config = dict(
    n_layer=9,
    d_model=192,
    n_head=3,
    n_kv_head=3,
    head_dim=64,
    d_mlp=512,
    vocab_size=1288,
    activation='swiglu',
    norm='rmsnorm',
    norm_place='pre',
    norm_eps=1e-05,
    positions='rope',
    rope_base=10000.0,
    rope_fraction=1.0,
    qk_norm=False,
    attn_scale=0.125,
    bias='none',
    tie_embeddings=True,
    parallel_block=False,
    init='uniform',
    init_std_qkv=0.0146,
    init_std_o=0.00345,
    init_std_up=0.0146,
    init_std_down=0.00345,
    optimizer='adamw',
    lr=0.00197,
    beta1=0.9,
    beta2=0.98,
    weight_decay=0.035,
    lr_head=0.00756,
    grad_clip=1.0,
    warmup_steps=524,
    schedule='wsd',
    decay_fraction=0.896,
    decay_shape='sqrt',
    final_lr_fraction=0.0,
    batch_tokens=[16384, 32768, 49152],
    seq_len=256,
    doc_mask=True,
    train_tokens=264500000,
    steps=8611,
    dataset='wikipedia_en',
)
Each number is 200 + 30 x the weight over its row's rms, rounded and kept within 0 to 999. Layers, rows and columns count from 0. The size before them is the row's rms in percent of the matrix's.

# v: layer 4 attention value, 192x192, rms 0.0698, rows 5-21, columns 96-191
# o: layer 4 attention output (transposed), 192x192, rms 0.0718, rows 5-20, columns 96-191
v5,102,204,206,220,164,204,207,264,204,260,166,149,210,184,193,322,185,192,210,215,192,166,146,228,220,145,163,178,224,181,217,178,213,194,179,192,215,188,212,103,176,247,185,174,226,231,196,199,144,167,151,245,198,187,256,205,200,247,194,237,204,150,150,183,158,201,217,170,152,162,174,226,203,252,209,219,215,193,169,178,216,192,192,230,200,181,236,191,191,197,233,187,180,202,198,219,182
o5,104,226,243,256,181,242,171,191,214,216,227,229,213,227,209,154,219,186,152,232,209,183,257,169,124,163,182,224,239,219,183,229,225,192,186,237,223,215,157,159,195,200,162,203,216,188,199,217,200,225,157,210,233,166,178,184,256,170,205,167,288,122,235,178,205,176,213,219,159,188,257,201,190,245,151,169,211,194,202,168,175,185,197,209,217,194,202,217,206,207,244,218,222,276,176,195,189
v6,104,231,144,210,145,258,253,247,230,189,267,128,180,150,172,245,167,228,212,209,170,102,266,214,196,210,221,205,269,166,209,204,189,172,206,211,211,179,129,146,188,157,198,188,186,193,232,228,218,191,205,220,238,167,231,181,188,236,239,166,154,141,176,154,208,193,179,188,163,215,231,201,207,226,207,192,207,180,167,143,202,191,249,236,215,192,212,136,201,162,180,199,203,219,202,236,205
o6,106,226,209,235,188,259,204,214,215,177,212,213,223,209,156,165,210,169,144,122,228,188,235,201,211,225,209,199,249,188,163,199,210,273,239,208,249,209,192,168,188,225,161,215,249,161,205,210,175,232,178,188,202,217,225,186,270,165,181,151,157,164,212,214,177,176,264,205,208,227,236,211,185,212,185,174,244,204,181,176,164,213,195,171,245,165,224,180,188,214,207,172,158,234,168,201,181
v7,102,166,239,180,229,118,201,211,133,253,180,218,206,186,195,182,223,270,247,210,243,244,190,222,161,179,215,186,117,191,185,166,242,168,214,206,205,218,218,202,198,290,210,194,205,198,216,189,132,242,237,238,192,201,161,199,176,205,189,207,195,123,194,182,215,243,232,220,253,179,192,192,219,216,194,204,207,173,111,264,212,263,150,214,215,175,201,222,207,122,246,220,208,179,247,129,174
o7,099,178,228,183,218,165,244,185,226,255,212,186,195,271,258,209,182,219,214,268,218,216,171,171,224,166,170,162,150,241,185,184,140,173,188,188,195,185,189,173,192,192,174,188,212,206,213,178,215,237,211,188,210,204,192,241,193,235,146,218,201,204,253,175,176,159,160,211,159,186,116,200,179,181,161,212,224,183,218,193,200,222,221,185,210,236,156,224,181,151,195,216,235,213,217,206,186
v8,106,177,261,167,218,194,222,190,172,202,212,179,233,169,218,189,215,252,185,228,211,211,178,242,138,179,261,215,188,197,220,256,241,236,216,189,221,233,175,204,168,212,223,204,264,154,219,229,167,214,183,202,173,159,116,199,162,275,221,238,200,187,213,165,258,211,184,244,165,204,166,228,184,175,212,201,190,190,210,243,237,197,148,164,166,224,182,141,195,156,216,186,203,158,161,247,179
o8,101,158,166,166,195,185,214,182,215,201,290,252,265,248,192,178,177,193,179,213,193,231,207,152,244,233,173,263,179,206,176,240,211,205,198,154,206,177,189,198,188,197,189,140,215,180,185,197,203,210,229,155,188,195,193,215,143,246,142,203,146,226,243,199,217,207,150,234,165,156,205,261,168,142,192,205,209,150,205,156,159,237,161,193,185,222,205,142,227,189,205,149,211,195,195,148,188
v9,097,219,159,193,191,207,223,154,195,232,247,159,188,178,209,218,189,263,155,196,186,148,257,207,222,206,167,161,227,194,219,290,206,192,176,204,213,245,129,205,181,171,211,254,145,162,180,255,220,197,184,159,220,185,201,227,181,209,168,235,174,189,166,182,201,201,179,194,170,215,246,202,174,164,208,200,181,146,222,161,191,221,211,223,220,212,177,166,188,185,184,181,178,239,200,192,238
o9,095,220,191,198,219,186,195,223,197,170,163,218,229,173,139,152,185,226,194,141,222,167,243,183,236,230,204,201,231,208,216,214,220,259,261,186,222,180,189,200,185,230,154,211,250,181,186,166,201,161,194,212,221,235,219,227,187,198,192,202,131,204,220,207,201,220,231,218,262,191,192,212,235,166,228,184,224,219,172,205,179,205,175,217,237,205,225,154,209,165,199,195,165,148,194,235,220
v10,094,196,232,223,216,186,182,195,194,184,200,149,217,187,248,243,193,249,162,130,242,203,135,159,223,174,179,203,173,155,193,158,205,206,204,148,220,184,236,220,201,170,226,190,231,219,119,219,228,212,168,187,196,206,239,189,189,186,156,220,228,188,155,206,169,198,187,188,187,184,168,217,169,185,177,222,198,214,201,156,219,245,240,203,210,240,177,194,228,186,201,243,194,134,196,179,213
o10,089,209,197,188,192,136,173,138,172,196,176,255,193,184,167,219,216,200,231,198,177,212,222,169,180,163,202,149,207,257,237,186,168,201,200,190,165,193,186,144,213,195,150,181,196,228,154,196,154,189,214,170,174,170,184,237,190,210,255,219,229,197,191,198,232,171,147,221,202,196,209,173,197,167,230,194,223,205,242,173,117,173,111,222,177,263,197,171,213,236,178,187,202,173,151,240,183
v11,100,205,215,196,199,157,205,199,240,197,158,202,221,180,191,212,211,176,215,159,248,240,167,173,198,225,202,186,150,169,178,131,210,172,220,137,189,163,274,253,214,190,245,212,192,233,205,233,193,218,209,201,149,207,187,228,201,171,176,197,219,227,189,194,161,200,198,175,211,160,225,183,194,193,199,175,174,232,240,195,216,194,215,143,166,199,244,237,246,251,182,199,258,197,206,174,213
o11,103,185,207,185,193,154,165,217,174,192,159,185,225,169,195,196,220,195,230,234,152,177,170,177,223,176,199,210,170,205,190,257,154,168,211,201,164,224,189,187,220,185,219,200,175,241,199,167,202,206,186,170,163,140,192,215,198,185,216,231,237,246,183,232,240,154,169,230,174,170,237,197,215,198,266,185,188,184,238,206,158,170,165,248,170,193,209,190,177,217,233,192,239,185,226,222,153
v12,091,199,133,213,195,210,184,186,241,195,264,181,211,153,218,161,206,170,217,196,194,164,237,231,235,251,214,213,212,205,211,162,198,187,198,230,199,158,264,205,178,195,260,221,190,172,274,230,187,174,248,226,203,236,195,158,179,266,200,179,177,213,165,208,231,164,227,194,201,153,236,211,206,208,191,209,197,172,214,217,228,245,196,172,142,169,173,220,157,141,199,186,221,232,199,222,185
o12,089,133,262,242,207,264,173,240,211,203,197,165,214,178,220,192,181,199,167,175,201,229,251,265,232,159,223,172,186,178,234,189,239,192,198,188,217,202,211,180,224,205,140,199,221,225,188,212,225,180,226,199,207,207,235,195,226,192,174,238,172,242,210,144,199,150,214,293,153,202,177,278,195,256,215,176,259,202,197,224,172,227,240,248,207,151,217,196,191,162,224,144,194,170,180,162,165
v13,090,199,206,195,180,188,175,239,176,240,244,195,162,221,175,168,207,178,227,263,140,217,188,223,212,196,148,244,171,213,186,208,169,185,193,213,208,203,128,178,221,224,175,235,167,164,207,161,182,168,250,198,169,200,228,149,218,186,181,198,193,159,206,231,191,223,232,214,267,231,208,213,188,224,166,232,160,150,137,263,171,218,143,230,191,175,219,189,199,142,208,282,225,253,270,149,216
o13,092,218,191,234,265,203,177,199,218,236,168,144,165,205,209,164,186,203,189,209,201,210,185,240,255,218,177,167,220,216,242,168,212,250,155,259,230,208,243,195,208,208,209,216,185,179,261,215,195,198,183,245,240,245,174,197,212,216,214,231,201,229,203,132,191,218,280,174,250,206,135,187,187,225,164,218,219,239,182,248,250,177,222,230,204,180,167,246,218,193,212,277,182,194,192,211,215
v14,097,202,242,223,187,196,210,239,226,196,220,122,211,151,180,261,180,278,182,165,204,166,179,178,210,192,224,211,237,147,202,196,201,215,158,143,224,177,196,188,186,209,220,181,182,198,238,255,209,176,183,201,171,144,186,163,182,248,160,216,216,177,110,166,223,168,201,199,202,168,183,215,198,190,191,203,214,211,210,136,239,222,191,205,164,216,160,223,204,170,195,208,183,226,199,196,218
o14,100,186,203,231,171,261,167,195,184,162,176,212,273,200,152,193,197,203,145,195,153,187,245,220,179,173,194,198,193,214,233,230,198,227,222,243,205,211,186,163,188,168,176,173,219,179,129,181,197,204,165,150,249,172,188,211,210,172,192,177,222,230,217,205,230,137,243,258,184,145,231,185,174,210,262,150,251,164,219,230,158,192,147,235,200,230,196,158,173,222,236,146,204,202,179,222,161
v15,099,208,237,196,192,217,207,252,164,192,153,174,190,188,218,202,178,251,215,239,189,189,200,200,140,163,216,169,179,176,217,221,178,167,216,197,221,179,176,162,222,252,213,158,251,206,257,204,137,171,184,162,241,157,150,229,208,204,230,271,199,182,159,143,137,192,181,207,128,217,161,231,168,213,226,239,223,220,199,164,243,160,230,226,243,209,202,197,247,187,220,252,164,186,189,255,216
o15,099,194,194,218,192,196,250,179,252,218,195,228,237,270,160,154,225,191,197,202,238,222,256,162,170,174,193,224,154,219,172,212,224,187,250,211,164,170,185,220,219,216,155,196,185,199,202,165,178,165,208,200,234,233,206,232,241,181,154,170,158,196,258,216,207,191,159,155,184,196,230,210,170,122,176,204,178,144,218,167,152,220,187,213,223,261,228,211,160,272,187,209,211,230,220,194,203
v16,099,194,199,190,188,238,251,190,214,194,259,269,188,176,174,189,212,214,157,206,194,175,218,199,202,177,229,175,198,271,204,293,203,185,206,210,220,221,164,197,150,217,190,228,207,147,235,267,237,202,211,177,158,199,226,182,188,256,190,163,210,220,220,282,236,188,186,179,167,224,208,213,159,161,212,153,222,217,189,210,223,167,202,133,192,178,199,120,193,178,150,211,173,173,210,275,146
o16,097,217,168,203,234,182,146,209,181,150,250,178,198,179,184,193,136,219,221,145,199,222,233,232,249,281,234,257,218,138,184,207,215,255,142,207,220,167,188,181,159,192,197,230,219,143,212,206,203,185,163,222,215,197,175,156,207,212,182,175,207,199,223,218,207,235,243,242,236,230,193,242,162,184,211,211,196,214,182,193,172,229,144,192,208,156,258,164,215,119,223,156,184,170,190,156,193
v17,097,241,181,202,186,206,246,227,209,244,193,170,205,242,226,145,179,187,184,249,187,226,277,184,191,250,215,280,188,218,156,149,158,194,190,189,203,136,182,197,191,201,195,177,195,252,259,182,174,146,213,192,142,182,214,178,206,183,210,195,229,207,188,170,219,187,190,245,153,231,195,247,202,229,196,176,194,182,191,172,227,231,201,161,226,210,214,140,200,153,206,255,184,187,174,211,178
o17,091,211,207,255,182,219,224,203,217,196,173,218,258,239,207,198,226,164,215,220,226,186,163,221,220,277,169,199,195,194,150,177,209,194,233,196,196,228,196,232,210,225,220,169,185,155,173,284,167,166,202,208,205,233,186,223,205,198,212,187,209,247,238,193,200,188,292,174,236,181,190,229,228,198,198,224,235,165,191,240,229,242,180,246,160,199,182,153,211,248,191,212,207,236,169,242,142
v18,094,229,217,207,233,186,168,224,232,185,186,175,203,186,189,213,217,201,150,153,206,179,193,222,217,206,201,168,162,208,194,259,247,207,254,198,224,173,224,231,140,166,199,211,205,200,200,235,226,159,186,145,182,165,138,179,206,177,154,244,188,228,223,218,153,248,240,201,222,159,208,198,192,158,199,201,222,193,198,183,240,178,242,180,169,238,154,174,211,242,110,232,145,166,220,193,186
o18,098,232,182,180,211,147,131,183,175,138,151,181,255,145,177,170,141,200,242,176,184,184,213,214,235,239,206,167,201,235,216,231,176,189,218,144,188,200,181,226,188,186,184,237,229,204,176,161,191,217,164,217,221,199,197,177,175,187,245,207,168,254,205,212,245,197,212,217,198,223,221,191,191,165,241,175,216,160,194,219,116,172,187,264,153,219,266,180,192,174,175,175,184,154,198,222,209
v19,106,166,207,219,162,192,200,205,221,233,268,268,197,151,197,216,187,219,247,218,252,175,148,193,199,175,190,190,216,204,224,161,210,174,170,194,218,227,191,191,230,211,231,221,167,172,178,219,199,270,158,246,211,238,210,268,197,240,192,132,200,191,178,212,246,174,196,189,207,181,164,195,220,222,202,205,175,199,212,216,163,245,214,239,197,149,213,197,219,192,233,148,226,221,234,198,248
o19,106,194,261,173,187,240,219,204,213,244,272,192,153,162,179,233,172,215,184,210,211,244,215,163,178,192,215,209,197,147,205,207,222,221,194,209,217,192,184,139,183,186,207,186,234,197,218,186,220,202,195,215,182,154,226,238,186,177,186,212,203,162,216,220,161,178,147,252,164,218,198,222,181,265,221,189,211,208,200,160,240,183,181,169,275,175,181,194,192,187,249,220,222,211,212,199,180
v20,102,255,156,214,208,205,194,197,239,180,146,166,224,209,271,144,191,182,231,224,177,228,189,225,191,254,210,217,195,210,199,124,205,176,250,186,199,154,288,203,206,114,233,191,217,198,236,189,212,188,170,174,205,210,230,160,194,238,259,186,189,226,220,203,223,184,208,224,173,208,211,222,160,171,179,220,210,238,189,159,206,150,242,221,181,243,193,237,202,226,207,186,183,175,186,242,211
o20,095,187,188,207,166,179,168,201,192,187,180,201,219,208,191,194,257,178,182,146,182,180,222,177,225,219,212,202,210,201,162,214,184,199,232,185,168,227,203,210,223,238,202,218,207,193,200,222,177,230,236,163,121,220,193,176,232,155,190,226,210,249,134,166,227,194,161,189,133,199,210,195,187,198,232,219,202,191,232,247,153,172,189,167,147,217,202,180,173,250,168,162,226,212,199,179,223
v21,102,193,189,214,131,223,205,198,175,237,202,188,182,243,153,230,207,177,191,208,201,191,206,145,242,221,171,200,198,167,226,277,172,190,195,239,192,219,125,180,234,216,168,196,199,155,179,189,174,164,241,194,167,141,232,211,229,146,177,213,207,217,222,174,185,244,188,167,188,214,182,183,193,226,195,205,284,185,201,202,206,253,224,225,222,195,215,175,193,293,172,199,194,246,234,207,247